From a checkpoint of a small transformer trained on Wikipedia.
Size: 15 layers, width 128, 4 heads of 32, vocabulary 4096, 3.88M parameters.
Architecture: RMSNorm before each block, rotary positions, no biases in attention or MLP, untied embeddings.
Each number is 500 + 50 x the weight over its row's rms, rounded and kept within 0 to 999. Layers, rows and columns count from 0. Numbers have three digits each. The size before them is the row's rms in percent of the matrix's.

# down: layer 7 MLP down (transposed), 320x128, rms 0.131, rows 226-260, columns 0-127
# gate: layer 7 MLP gate, 320x128, rms 0.149, rows 227-261, columns 0-127
# up: layer 7 MLP up, 320x128, rms 0.135, rows 227-261, columns 0-127
down226 098:496514474526488431547422504549552530497504567535484492499390476492466495589423464489444493465556563512561467457544502530434490600414548444517519500540491425451556490449503453449490471488538546526465481469492498536433536516559495490541537434547541468447495510502537527422471570498483444496528546466477522550613439612613505549477550408480542555495442459406493522458418625454425452340483
gate227 109:432514455504424441456532487526437550446458491510479461548542530533425446596536407478458582489511520464492480404445509457485527497600385540359537556450494530508395436532504564451470404573495429455481548528476508603462473627497489494480514632443443479490447491451545517478531507466442501472503480555515494441515481501508439529422563554512468405513507539557483416469542492533441506508511
up227 110:450530551548519490473486471523577605568539530552581521453472528517404446470590466518427506574556541489465503540499549493474518471503462448481448504362532517470538574480426608426594466418523441485460437448485538508509433420478604451429369544467562493447565491554522468502586553479580542531512533520480480455520544528443514465516482602458499531559535510497510524498522444469445588549453
down227 112:547476516480558518520526451474544510521535577486519503542451405488501487569475457543479555472484469420465430509499501525433478470358478464508621493548487773540482453520477488452489506428493570485405514462493550456485474504529580530553524501546498467523522520506504422485539469582526491428457515474441489494556619418508478442521482473507497529462527515487543627512451462539466485468464
gate228 119:469504570493466485491531526537467559537573570510527534605423550523514579495493472500491457535467452476570461519428503432430474513574514493584426541443487511478486475527476480579479424525447492428481514549489529573551401581472540618450411418500555461471426472411492546472513516568584533481535457528558446520507445433444381528456518584539520491447532503504584507551531589550484383517554
up228 114:624452515542537541493559524537526398475636577506468491432389501466562561498507683430405400509540505491616538487479532557495422518502472495538478485493486544471493506547437512447518464457494533456488598468443565526554430411395505537478473497449506514524490558451506527495500529402503521499503489532480480382489546464517509556470446481513479504508514505519427547540442561537520478430519
down228 108:522462431497564455399630401550514468484415427518497486451514462587533504489462571535462428530488478491548493566440405568471527489455492451497570485567491366524561537514477518520444485572501552435432549398590459523448407490577585499545559497494553529461454548458515530528474535494474527517476548511558488540555418523573507560494494524459473452618473473572536451553482549519515423500522
gate229 105:487539371439468427471464517433462478453556504513415510459482538528551509547517556392499513612436432476494561518555511465506473495486569485465492554586464570487506575499527492507506507553464468396509457469522520465485523522406522508504478535624475558427414580492550520483496650445510492473497476422509485518531471459632472562510391530489552579451476466488542482510490541601430442485463
up229 099:505524512458506530480497517545545485429455502490452548494439492504462468624495426585567560501537487504479441537494457479422502509537498544502475550578489455514524410455573566376513470425479493510438453482417489458483469619469494440460432483475611459475521545467441495444472414453477607473491567473445507544527465402515595481558559594485409485481464450483440456388474554562574457465477
down229 095:562511537443527433524520521540523539515511500463563452507543569479424518381510437523448581551529483455481410455513516416447568515462488570563457443467567488449527609540497523512515544508505499522550456460470536440418509462461597456473524595507466527520494509440449477542416498592452521484451528469532600478465524503557465460458463409515515476420453395496508397504542482393639569481459
gate230 104:503584393486538447543568596510364523547479445474553541589441521614474453553552479443498510408514496526588591558424508471544441459512540523528448518516498577531534483494589587492530515538578529542507551520426444530519467535420460531463578577511514512535454527500560554438544499461534617504465542483507543539539525535515473545515497399472422503513552453453469522471525495589521434486425
up230 110:527451583507509459595527492450441559515518637461492531516531557527507513436437486593500415510609473525499434420483432482415583447523452524493507550574530472558494565552428380473572486535448585424507611547424458483463564510538520498506516454450488544552553519502467498503491452509455551464455502434445445480496411472533479539500471560371465511485475517510474548482533532471557615519537
down230 106:500429466557447452468472383542523553403471537511513506506443446584533540518496481562418542447526544444484554490515491515433578487522498538501519463462446637532562425486486452491561450496391455477472539620568532421475453441546531516471509492485470576501540536552536499482465407474490559504555552611531474435488416415500483444500426459449439383498480502522525535517580443534470427445522
gate231 081:525490518469434552550486542543559526519490545533451476480523470571465473516487435543510428544485543539530496541538446518538494480556482464444536622565583512580494424528354491471547488442436445448534522533474456515534480598517531484501518418518496433528515510448505392570540470527470581524579391541442444463479492461460428539491515486491467554493582388447444504511574507540522535564327
up231 090:547403405532467550531507408474465386411465532494456545466533562519480424528369495498478487507474474492569436561451507510466431673494491438429483433528502583445521417437420501494560520570454465431477439530498395502498497539490513537466509533530570474404480534556515443555564534581513483488539524490512549437565489473530493451462500503488562517475433581428480509526500466584459522507524
down231 088:526531470431389498464511520446623532505503503453512547454482527462500409469499520547619573497589539533495536504437483519509473502476525569530549518470499589594473462511547429516506504465529494464580512596503450559559560484451406417625487569478481464505473420441508564527539429489504577581489475548464548398478395489498552576471449457508417490490502523526520530432482493429493437554414
gate232 090:510496495538391424500555586568497424524482440514542514478587492559481470544537430471486524472511503482618468410455515608520492558536466507477505449457433544487541533438512565569454512505496552485537567564554596450592480485445473527465534552399446462388518464500538496584480490491535629425474535384492540470542466466471554521491462564582509598497515546501523519397531489489501491431532
up232 100:527493445401484569531533504534494545472526450490476487535482447490496499503478481572387529505446565449540494489571356480461540494435402559514496512401552513470536449425520499481524515478469521580437515471501504512508499422503486403494488453355538522530430448539507579544436490530505456422453423652552512455518474500454517454416445512496432522501417512541467431502522547533601610510506
down232 102:516483537532322534423472400467483497466557570531415534559466485440512497515537540592539490528451527524503534549404477486470468508529551460553476487501511559443620495477539478527570535368572560598423410472521503540441509510532480433595475569586598458517532511513479552580500533532519532501500457540536489554499514468581493491590521487550455509473428452523531522514535473561487404508543
gate233 107:525538465479429464566469504519433495539503475475532440468445574459516433437501539438403565628515367503523424518407568544485450412552487539563618504564507572548590557560473548533471531561462531409531523505523550504539390502471465500581529516370505504505402496449488547518549538423482484517461526512495535493502455536503518479451546501512473524466445558452580512489430527498427433495543
up233 112:481532497565466580538498464519456568503448407572468567548488511501565524537629500523495436536476390466456502421542492453507467523470466444452442528469459500481490442445436466484549500537538557398524525469522423489513502563507530520472580583504573589587504516521358436488445477425516497519434549516431514495457442490430571411549450571591434565476493513528468456559459495593511523440545
down233 110:488490540547484553581526577520437509423564524414471498508544438465484534530449499487468508496533509426494531536458521557568449431411562414465417445569443489517533505591506486446515446521394527420468428475488497516451508495548542502522452530498585391450507593425579484508500563495480465521467565475612522443583425463520500506413570501476519543507430535489570577551532443613459581512487
gate234 106:445442384539438481415480454455486490512470574483419470519481537564402422416585534441477531448505493426555494458482598555479498453570514491463427430531555603514517481521456472492385489560467507449474492607487567538541538467526433520456541534463605518459445498514542565557590476417530498506478531518506494518549456547505471571412520543537477470464528452526478511468546456521445399495387
up234 104:497506501472425421430585487432461541481505478591567494564504458529488463620457522470536554521463385494486503503517500492558438485549476506514597566482483530471454473479509453393434466471517610480476478445406529522482415622435501478498531514486470538549445494598614479505487485535539472498507445493495525497496580441463464564424512442526425391500441499541489552596617473471481542470434
down234 101:478466421490469482410452551472509527477490515497440502538465434476487562512476507471510549487593546477599543514553458479572447488567449494486527496483539395539361450543466498519591437431526542565543458604531526547522509468387462467503510489502495480558378556487487484461513575531604573521433478451468486454514382481533428470478573527488545444494499503426448574510567550604430535527442
gate235 090:599486532409473522489423471537527514444504475418429572476491510485431434424512540531520538443584579526558557479526496500533448440546529515550490399490457587455540458417519483470432447466501421556468542673514457569465426567506482513429503499559496584518429512512445584460459563482486490512446484566502500481456473442494415508467519552413568500524484502584505523495439404460505455463429
up235 101:527464490580449556550567439469494361500420526527481474491425558496552521506490464510482464442504497494608523452537424479580518562468586423509438479472489546529429496484505452451432502508481564475494490522472526375574459546489468563550497468508432562493515555551555537527531524485375587448483462446560545452479479526491480543442571400502465420451432568591519534498534422535501498630506
down235 102:548569504565532420525547503458484528492485499527418423566442520472514508468428502545488512478400443525565520504532541599555517444409438417484520459487519488586467524506497567508565521451496535506496548530561452513619539443508502419504627598431395516547580526447436487571543473554505521616509492497455499566537506450391425535506501514438548504498563422531527520487521566434482499572445
gate236 101:541399387487528416535544511558456534494500562520541548601416471593446489519550518427419436455541504472543510460465485485475504571500574520540506420520472527555586454436465511610527447547468460506513565538512493460603450503420468516492524471464540498409486417520449502569626493495423420466526508539503514526507402513369485560504422476479455434505475526505531523488482441528513411449498
up236 098:533545442466501518414421540481468424512527560454500465447518435609502452573605479407500506454538514450476585438454435544472487448465504470462493463445477512566489492435588492560626547523512592491533546486508452488475476373529471413449553518522552506502503570517507559550441521523616473477463513563476528573484472478397544506516473517593513605493559554477514528483519505555511426533605
down236 096:512426450597434455513424511439494429454477535480527523506568526449535432481422452419473596441524492487507474502515517535389496435561516421545611402421463451432553551485418476500499496495419500535413473406517507495567417451481563497443495487499564516511510450482443502573609533544527456503600558505427436525546539444479540442542499480540524532428497524459493541596493510482527429542563
gate237 102:446543476483421438437575561588484549443484444438537456579590537635453527464499544497542524477436513490608588490537504423456503486597579593501470444547513536475412497458463527516447489523470561515403566545456475487533484475479516531583395509485437595515464531502531584475468518485457517505471541589467408540477493502456510520462492494576509521493466431544469389517533561544506445441547
up237 105:406491572526495491557408489458495467452528518440482531431460490508533486517474493543413546545546483505461521417548507446508468483467509509596465486511491513523579525570450560422536472522507398469545461461382504496560500384470473571567509407520450413495498439491493434507522489524530533467570610515498504494669499524466477539500345545451513516420480525478572519544461469473479468481385
down237 103:444487425459436431524514502500471476520560529402476554445409473482559438554521496461533499515660515553472508573379612531537545576498492584568559426469525700490541447515530486471517516503462461520451437453535530452517542511471557523568495566474470483544544466545513477508488535476611615536529509496498520552512433505575518558495505536525562459535469438508466545486502434525542499488527
gate238 095:568476490433452535510517561469449524483489409602462424540389528513528379527476523438460518440484461488507532463595534451520407535501531570544424510459390541555507552512471554442471527505486519432492483563400538453558500464481439491477514490485589511488493557355567454496577543491579511481493494441555565438499517462506415496438524485500558528479442430438557574434582483528505480582474
up238 101:507582552484475547510519633466468471506479527520463538423437521491546501486469514485375466474452476540586536551505586538616522474556527530573441590587396482478533584560463532453544495397421470431505438491565474560510515471476437551495564421516497411381491466474455544438441517497456437559519574509476538522492508462519561465609439448513537503533546525500482471543488485571523451541473
down238 102:554533487581609485419549524440477453554491463491564544519483546476437562483530499510475478540463509495591531544410506515513465498475504538628516424424493573501574549527493534472588546486428513507556538506437512511455509517495513526497637490468514502521534475560513507529536476501451520522539552519538464463587306469531582517516399619515515557522525498578514467540536552502413549403450
gate239 086:534542479560516444515571517474461524466455487493548568474463390523444525480499395518585518453502415385525512538492535544543424490568533522600481545496513479593488496547509486478497532532446501584575539447511511464498409444523472519540402471469538468432520454447573511523542504551561412509462492564520460501455461470358425476498591509460442500554550442470426547512594568393481461554558
up239 093:515504532413443491586502535489508488502623501546554434426452468551486455477450512475492536622497556518498470527441468503361486454535500540550526586564585528629426568555354514520458534497362483499486465530507487466524512452556453518518435476534538551523439433542524444568518414540505431480566475534495451504479563399532478486485475521460534519474498452447490508529584495471545431553516
down239 091:434501526498519565516521461451512537517528514548564390494475503533593549477492484536445487437511484424493476498501494385548426476456442463475459517446502345508540453466576481402489544464482527421541554418502577517492481578495515508423500524448534463577547490511484482429447538485458624432479397445495530545526509482445487516527537388483475490438565595445535531518423567429451494469391
gate240 093:486421546408496444483507482434468463492543445532417566453458463447497374503501507415505522497461546489549600523484497548477507533563487563485487534536482554524476467515568462496461459460524411452453447499575544500452468394438503508533536580479431403546446521513426512546494427457423568518519498503500387467572552480536475530493466487480356566483492510571585522525632558534562457562471
up240 101:523495476545439463534531526413453518446473651556494486467503437488463462567563596452501452494525517502533584513488460549536550541508519536523589485450530533471467514443486420450484470543576482567431482380497569551437509459481435411544527442457565432565514473511374519483571606478495573450584462584566468531557499476427505411513475487505471453539481434475548474567571525504554451492506
down240 101:500540468480558545504506545531455550501472585562491534518445457407535512501469474571495499473528509440478452487493520337592561529582429576503487545474440321567474439480487458461653465583500538510552478521416605459518564445436551448497513448509486582463529498538498510495463530501496466582475472444501496481499469465470509487457601515471518540545475483464507485572568503593496537495413
gate241 094:581477453445502453567437506489466494532488549467560539545497560448505425468514377475469508451567513525529546544457509504515476517578608469583508444381533537566436518516546575489579540586471568550526394474510470625552519544529474491493523516449556486515453404449507529447481445603507570513515435531426470527511471509499448505435503515543413608512450535409473534483498414549444558515478
up241 097:522465536506531451434509413541387522500573533482526519648405495558449487492491487487500461513480311555464388497503548480523485578516485467600434536461504499387538483472522475498521464468554517488576487480518540531497550496407461565483469538610567488529418449485536592504457525554592476561442477531498513468489493448521478579488469547453509443511580474461500590457560461499485472473532
down241 095:475455585471441472436447534452478513515451499471528505553480505463465603510496519469576420546497542478400411533543482526544584499516532423467440474466585413464490546482470557531535561490538403628452513604472506526524517550510483494397474442504446458520493520464421489480558509523513571456513516582536499513457445595520482489563526495426416499493583560421453585572546535518509418392451
gate242 109:441458522423422516516510486524509481563590417483542528471531637496484511491577370494431494489527543499487544405494534536458608546529462547520561570552468527436464503486492473600462375597469557479494499553505533533541445518505527531558458476431419579543481470460587508436488468543532544464518472560476439523504453442632492512513502550501560502445491509591471467544457482612490479435485
up242 101:559567468460455496489493450516479534512519512487588495578554515575505490510439489542534478550471516547474614538567503568569463517474574526590529444624531489543426477640549466522473514544633472508533563478506487540452499462550448503502421411511459503493423455519523477537518543560561504506538556549493412598554498459550457449396456540418577481410493429518489514546412470491534554498456
down242 100:427472521448524499488503477476514505492585449470499405457508535486446535536546419501563632512505559511447399421558514521520532476542428520534487483440487522461446457551510561468511539610529523440532489531508509491633395519538533496460536479514529471519480490532519508388476453425560479486553395517539567531447495493410486470563471497430556523439432630629526471515488545491402447444470
gate243 099:499512420443457475538445469529425446465554489486506477503516519574526465486515465456530562590377553458508554474472500486447484556517481431461505512574422565535478501533551504569522512478488511504516498538410571479504555459575451495500504622462493518529425598489537560422496405501507501534559418525455512491481638459565430493369548475470464567592474535401404517470487571543499571449524
up243 098:490606503371461504456526525526593483547537444380526462499583478549484419523515502416493544528429547528561461523513564534515595523547463583523522455534413507518498545507473454519480497476472465494456467516518549499522526570473502536508549487424484536559571433391521504559532427548492509498594552529419469396500451600578485525442553499491524553585464501498531466497488506444618451624506
down243 101:499483459522462552520449463397581544533542458598510413485480467491413419547557423507499539506483488514522482529537508513406482571562508495490455533479553620582498512562579507476433437438521554539554521556401439417477497489485501412522538571516519490407469400562550535524457469526529510527398449458485515544512594452501519505469639405500554549565471538520484487559508501553445430514490
gate244 107:515351522414484518435526449480456484586553519527439585430469390556547465507528477581551480528520547434485554510484514467522536539539472502421552517522453565525583444466503480553565415394516519445409580488455475564590516492555459520474503503424480556491488507490570552510468537446514503527573486585433426538500406474540483544462457527506483605536564610421529526518517469541456486446509
up244 101:546513553566479513445502530513476566404470566565473553592503551435487540464476472522473472560487480500520493453475408528467488526455459518541599504471574525565538477437346412531517515543438562572491433409507483450456519523571525443493521498591564572460526548499518529531476483490364471449454473539587441442530567452473573470463460549444485551399477454470431487496434511573465575525453
down244 104:566491513532570518514536518375482544453583475526514531456485432530489434546517481567480492552488488493569526467536516605536496471432446528522550573559537556431468470460514496528542473487537569660487541421450452553491543563496526460579592500540524513475400583527483570458590463541423476518525451480461541518540393417551511387463473530535493542458477550453511443548511415490455551429554
gate245 093:421501486436500512481487545423499542511557485417386478494403526510550467502459479549496481504572440432495516558540481469456477554591460496579433498483548531605516531479456448643514474483506440451482453528500515480600501481449456461501541576501480506522555566633493501555517553384450478515519445541532507494596473548478545549520577452509570494486473495535429612559599521430429528510560
up245 100:556567451554483444533488493481498440476478536605458417521613611545513443560461556447477533442479485550589503618578455422481526579511527429550548578502556531517489563594473497568464554564509459457568441516512564541459502485477502483452522631559549547576425472487557655517494541487542501545471496484471512509500531525521440448530569517533552465501502427523587482487527492534473523467525
down245 098:530437542506505576489439601503473533490479595551539517428567522569510532583498501518447562497492390552493528488512520431481633495605561470497520495480565446514539480435473543448575554582534517510475539551506435476438445540395500451583542418425463559584438457481400443562461460483448553480467440486524477502489410532548462504536474451522508456555448532488523594585562483503481545533552
gate246 111:522440503465487548561576477450446522532513546558439597514548464503572464556491539520546457387625429423583503502528429436448367427534555490573480515563475548519572431441600480510528480495475501406500573573456477487499500517532531517414503437341506542523550540474457513494508474535571484498480461500491530499486567517481479491610536510527523484461480535472472601547437542521556530546466
up246 096:612547478525467521516520605495562501527564535447511525593459386467529492405519509452497507477485568456498532550440540482564663476532496417457474490591431523589449523502536475488492543531499530532535448497553462392504497480495395462550413451482481508400479472534550485542616437467572463541469406564472480489570523511514479495540556487472476477511414475532504396492455496540583461531488
down246 095:479448484465491504498542483485479539530512448421483611604498466431524525489507523518585625520506506514523543517415400485460526544568502518515483540493460493457635416361521480544515415484444472408529507530493484515534580494451481397505473461531547468513541414407523453527465407476477456462471520585429559577540450519502442552541409529488547498523487478469420483485624478544544547488520
gate247 104:483487410360505525444495429560489500560559520453466516519549483589546495549493589539443431548400590482486581464467516429458421498494468495599453431526405552544511522466610566534493506505454467464504528476526510526545443487492532491502530493548451569537483512425459502528623515506583446496483524591600375495438490544533473556419408543481531532508467554446488534466479501545478476442496
up247 102:498611498422601501450514460550508558496453473482489513585514521569464542556402435558488439443482564499433540539439474478519459475522406442477504533542545502524424527459526402508483554473503500585506488654526493574480547473537533471395559500479553536485448559522444528460549557489414500385474544461510517499539429438546534463495491517489380540509500536481485494490490579484576472372562
down247 098:582470505410397487465473475435493593500528496532549455465491536480476531511474465451491420494512575513469538482519459395506488475514464596494503579505493450404514396508462447511496433443433591575481539502539542404485494609474490432500527483491531503563534454444456521544353527479482441550633502474487574549513510411413455495451483585528500490463489567513450545529539467418567439475470
gate248 093:517538499518432438494473591519542539604478561462550474516494561461401517466527545506457449491520490448441508580513580514449554528498516499492455504534490558542514454497471507493429547607563507491427542426494676527436405461542429460482434573530506544593454518432567464459481544472522488496441464533458420480586521403518468541600463479538515415501542508532598478523454481417544514436483
up248 105:443540486517504535451533473360534488400484491532539446489498508562412488574477559495429418480452571468502539516504454447533421484526437503580517526409457538567490463609534431531516466618493467581573595534464482549516459533513534462555493495558571596546491571537565511536530540538466510482500509585462556539426490538456558465460457520545554454449427502477485533491398480545484364500485
down248 106:406540448471473474444533432457426471464545497453525430540487587518411648572548490511451464435500476539593442456509497459514534533478509593533455528493530444538494497536503406460558587493626555551503547478557548540552530556534440518485495409488501506474407403450584537548501464480539482472464519514543514449487491507428486520586504540511518515505522509546588526484336521531469462458421
gate249 102:413485509511525514533541464557461480557521431521469419531557485614457396472472508469524494511492514466550587471417467473483428523628472537511530551459515525507536454496518521519559511564525380538480507533581448415555441467501571521513576522479558468539470592514441472541495580475509500529452430529497461457532487496553468511599421548486429598414461566570366528429567511504459439454503
up249 099:480484488546457479526514502451588500519511561540450505441378527592498476516523384519492451477494556550540553495442379489583525645561461511577434558504465486419482553460463480522406504474453484493403461500427500549506467515505484544494555488513620489521512459513507511605573470504459513530613435450499511543442449455390462550462442457556556415540444473411530466511488492495470489521538
down249 101:461527523483479529528490469519607508351459579462538465550458552414508491415550446511564504532507579536431476595570426570445478491559501454542467532367432412548493471475517440580521489481486488491540502465497482471615566517476585440516458430567508534455525391474468547492560521470487477480533480580500461622483457524484564503465525501530557470560530545421523470546512572482518584531516
gate250 093:504404413436523470423526510507435409542442484497472497519488531455432448571488549492525546458470507497485572463527488513499556455574423536490436544420551509473456547421580441556508545559481457448582551508565509484582506560502460581582563527547485544441411482457483550484489499416493569478539444360498485402508589504436503434484482458513487609443466556502499579494553486590445489538482
up250 097:465517487478501405529513589511521546479505441511387437524375494537493471543476499571547547452536522474421499533453519464459501400504475514428498458468543473463445508385541525464439452496501464480445450483512421530527458635572534469481495407559528457419449506499516509547516412506594522539502480489507510418557475583378498565470513491537565548546501581565530547554489582387474538449463
down250 099:448472547425541486477555434557485386588506477584484532516520511520531503466476480554568552466525546457461538570422541521463498492454479444533450539516534542489501497488492537490473586622517444530454471601570525518519451483546477486381454433609437483497540457446540429456505496389538401554449562450444542369510644486463482510439484525467478533449494457509527544587464524468476500510448
gate251 101:572554467437480395448568504575462535507450520483526487518529473509413403490587460472492503528516474413474475515467545490546465439492414542522488504518485526476496503461514393478439605511574489465453541531470558457468470486514597401413558437536507473613440470427469570446497554475522443455430444499426561577518504532573495454438435481574510544490590644471480551519507469534540559524485
up251 106:544505537522608399462472504504474485528549524566453522563495583447500495566513515455450494526443489507540606468493511522407535549437550386528529462489628502477499516587467453485509599483423466571534425489410406585554515441482529466440527439470576468479548476450484427575539476473485462495429521522496457545544550399549453466557416463562515515556589548465519522534448507484497548418467
down251 106:509546436521426444425463481401495537461603515531514474428513519548477490579435535398493421567454548460506554441494503614552475448430634453491507485594490523519477420459568454490490487490455491579515522512451505592537445431506562442445534406525555463510543528428489464425468529531513465506474478510479397569456495503455483469479459393526430534529557543543463570522530556504483544397495
gate252 102:553510563517527580426505573460468503520480496482439546500398440553526461487478527466513523463554461525503493502543482505629535547556498544436555615563421533565443489458563556557563534512488441502493573550443561506471573528550451453417511621525544456481448542479581614498430444465492539449537403455549493534417506510484416485517502453538505527447459494461450493449511448598391567490511
up252 097:515522560495547464516401510525519550538518527569530554551553471537466461553629413593381538485437508487525555486394495520540563451571518489440588445456458528609472496567488436540481446439459448502425447445563532507487563447552444545487503476506507594435497533432482461500489440565479362572460457533492424431588549485478572467445492491513502538452433481538545502528497494527504522437515
down252 098:536444481419348546423536591479464522515489434540530508493494462447497492608466471527509490495489584455487553510511373603455558476485499479466446528562413609408584522508499550466468468546528488506488513502495481586511564485475423470512489575537561462516446523589510535458424489410539517489504540459421526607526492478423456562501456454452484544491502343499449531536524485482511509540544
gate253 083:434491409379614489537521475461452511597486433514431526519467548468553486470524529393522481520464594546415490500477512509592493506514509487500495517498543455569469580558503456558555454629477461550498591513396574449439464461432559537491490534568515469524516541503498434519512521469516502569540523549609455448488588451526525521436505461498431486487513438475485540443395392501417541479519
up253 092:449427394543478502417522448574483549472493540507481469399430457419506393581481519493508457580449425493511576480524490532504577504494397481455462463535539552389435470462544437472526513543574482452500516510505463466536509467467447450547619563478567436526481482570519591576490499498495638473465623467572510479469517480472469507503431523468609515554544497459451506512473484530537511513580
down253 094:447512569434502482482487519480552474567491399473481541565569517549435509539648534488595502410473601502448506542464541481512406460511566544508554505519467314572577502506473527556547509457419481539413503493511484498523529481476482524516447483532503562493485485512491413434564506503517471485574414523506459513492565460444522469467469530549363416455447487500541548493507459502397441425478
gate254 113:524477493418385424451620472505523567505489529538456442444470544551536474521579435484513523469513489555575529481443450546497503529642485552519519592512457533531427449531464522413551503554503434469508512473504540554521452508525550443557483610433503433501537582476424479480464500589533504515509428415481508545474379596439453524493502524530402498564447533460589584498525546441494527521524
up254 105:515479484528503382423543500516535417475509540422388502487397567507446435486458502471424523577430464556564478562557584471548501480472526481568579542507423535544560558494474516552477533439488445525395475442514563512516455503419482516568460562567452522501523460512470462498580567557548522432514455429448426506498513508515505562582475524481481419534616546573530600500539464433498572537533
down254 097:579482528440516524545551511483481467501428564607543481495535472443552555501554538500507574472537511462534501582389523522528533495555449530463533472580588423480513545472542490371608509483506386513513610484591482518501487471494570441533517519417443449509545435508500471583538518520453582462527529534460563532531611493544449452539475454551499515476481433492578509534537584440483391592530
gate255 090:509540501445421499473511514521467545500577434540421522524533448534457483478513469364481516516503524469522584605420550403490471488543511505515483529552503502512466503448452508519553461504479629519487406490454531503575470562527438538555531529520506502542434592506489404509541438511540527537408442436468440463445414562440561527443472506565436489520491481504533537603640620520435513569542
up255 100:447388439549573427552486553447547465465372533461509482427488515523469498475487525510489398526444491468482440538482523538487493438404553350416540460612458379438504493456514522456518480529490595503486463499466479452449425427507528453541450491626510552523526443522440435439451375475538540511500540445444440442482459522439565512469516440464528530554537482503501492525523529523472490477542
down255 105:453501427513578457488532439566560467513473528551465446493500493564507559497453516577372500466487540476528456424543586590465568521265523436451463441482529427446560520499516525477498507596497536540517512497430493536431448507492519462436474548489523447458608448507471598532461416462411490492475549509560489493500492472504474526499549477429565459458432519495429493489416464482447518512526
gate256 100:494549518519540488487546662538443488544436524372492575480416552531475543506470394385576520506558616489591557531497461503555557552540605595530526495445445558513505486506467510567529487485449445603581489510544527517469481528515438455494535472501499486444517475492525555486519557499512481533503448495485514505549451555610558487473477456520528420424525444461485397587466493575510566516483
up256 100:488509489461539494455454495537505527470588570517501531604497420455490573574520562530452564661432607605470439600543472511519525387474587466486510445495431479557471464504491565485506496488460527442522517533531488477533478493459485493497501533599520482414473461523522458451544526482495485459496478607488418397420511630488516505527495438532529486514556501508467567483618395488526540471501
down256 099:553483391428604466557533530509442352568529516526540505450459447471534542518453576461476527534498477499541525592519455487441489454380488525493487487460452494540507450524379440525512417515555416396503499585453472535458507445474524512462555487577514529501474554459471538484505557547592434443438452427534513460549470515461615509519540447442438497577518560489509566404477466536534508564505
gate257 108:623540497511546505477518502389430488492509573482452594539543559424493481533496467519506575515485476514567522432566497556476520430565573503467509488452474563543437454501503557513451532479441532577449521592435491521512462455477586531584529465539532497548447503512581548556530511568497516537571486529516467546597537518549517529464451514578487498369430544491523584576437558635503490420409
up257 100:592532436535484416401513494566501518439577531488519502551434536519420413533488529551460482579526487511507478525538486511528567428429625462513580471497466503465454596528531401515498445472526542465593572417526534541545484504553526504533436614432536529595587514462500552513525497461520432522444502517458446470492548590474546490436477433555419540417469483523512550447476533472585448546429
down257 098:492575563465517461555553573536538509513457527610466442495522487466490585514464437478553453456520551464513450480473541491548566570533483456420428429531463488515489498458523466560556592500503492552477561516425468435608424429519525475444457481652563504482417469505473535385453453496514532518594469487494490544557473514524560534501609533506474537533551520488403507341523525490493446438460
gate258 103:499450502515519422521510457472455481520435519458475515522457421538474422423458490447423422432499478576483485472442578506563504491559537684464480466513462548473491518591577477553592552570509557624466538579527573472553453529543484436415466536540511435490489522518529521595506464480508485448474457504580528517524539506502456454576482478556379487559519581495496533548420503529465601481483
up258 093:531524496493443432495488516474498500481473497496410541476498430543505514616489538530481496572491560477558494504498519438441445398515604549499541538440451474527473430472396430450448424542495455532490510511423437553546510558457436417465489579544471534550539533443516424434513551436491573611552473561521553513459460605542540540585535541397549513513516508577543451483516391426461409480476
down258 092:530387563515550482515511484536462467490474526479504408519429477533440424404427489502440450459494510576520446421476493486475483531554512531507491503523540583432524569462556523453591528609543568582521551570579508530564567493533510436368511479520534525543570472552593573623490483535546478452527493459498523553433472501439417509587508440544431534531528567519438549562416510511529484530468
gate259 103:529541495455492530462562522503497571496490540495521532450503475536515432532524460492452451491553568577485539569558481558474402527566400501453465553499463522523492491554523427477531431540513542479456619441598511501459430421607505465466524501408527539581434563461512554523473446477415477467524514506498492535486455469497446523514385487485343604406527520479478518463502382628526518518495
up259 101:450482475500494488535509390406473540446472564524497556541543511406448496368522485428514444526523440532566430516440544478501600430451507527408519483465534484582497517435583525590535444471551486529436517544445469487521480486485540354545463548448446505481492460553491426523486536443464511454573563500505527521612519477466488523482432535445433427617560539519528502573482447438519583494461
down259 102:527483537529530525553506452454382514499514537475510478496501478477537500485494590542524585542489543503656495484388495544512510474625476554513564575472506597600542441492507405524492519506473504425517456496552593399536472503479512458527446508471516479497450389468540480511488474421488463538414485462518512429515496416556579416459512427462494499442387473479576409472554408465553483494501
gate260 102:512509523490468488485516464365538514622533502493510533540409519567436477516451520398482573493482504523503447550553508552505416600525471505516534522561521567542485412518377535591476469562577496575497431591498396508534466466432479475513476500493512560464524501466537532507531568489534515413461464552502467503450567604485486448507517425586568535517461501436455557507512342441462473543505
up260 101:536584508551509468461395519509542594513480418538544526484451502516505513477528467467495525445565571600518566591513465506439536596457444541473401496490535506541551492487518579492496416454509523526437424557480487501504434450461474495438425500453546540536435454472487516606482508485574510460389467430509503459478492536502489567408538554419439494585585525418590469534474545473512370428465
down260 099:562422483588546587599452502528494559385504531549505502433431441653502464527536490532501494585470540509438616526536488441426530449595531421535507487524502470476458460517494579452576498513538512474446475474458476524464510484537513565500477477477583541523424449524483475389498526470457447513499567427535552573538461501485505442505535542576428594479553552492602580478519471456448511518570
gate261 093:463467517515475546460438457522476461551592540524451492525482514484512515480400505532533513474483452465557484510465542547464500513539511574454479656425467544552467570413526475509482433535514429443459409561400502547539555412571556494550535446533394607581435529496448574534476484447560521593467432470586476467561485490472411496553381484594528493501501525530464475544499567463473516556500
up261 102:529576580450508501552457570547522511499547468501591568512543574548554489549565571469457501567578498535515473432432495558524446427464454573535485492547471450564538517458479447487496519595514490406530514477524546482540478522522537550570543485530550478500547443428488552618459481506562494488630473468431492470508435539363539502470551433479523635505443593499462558565454438461515423487467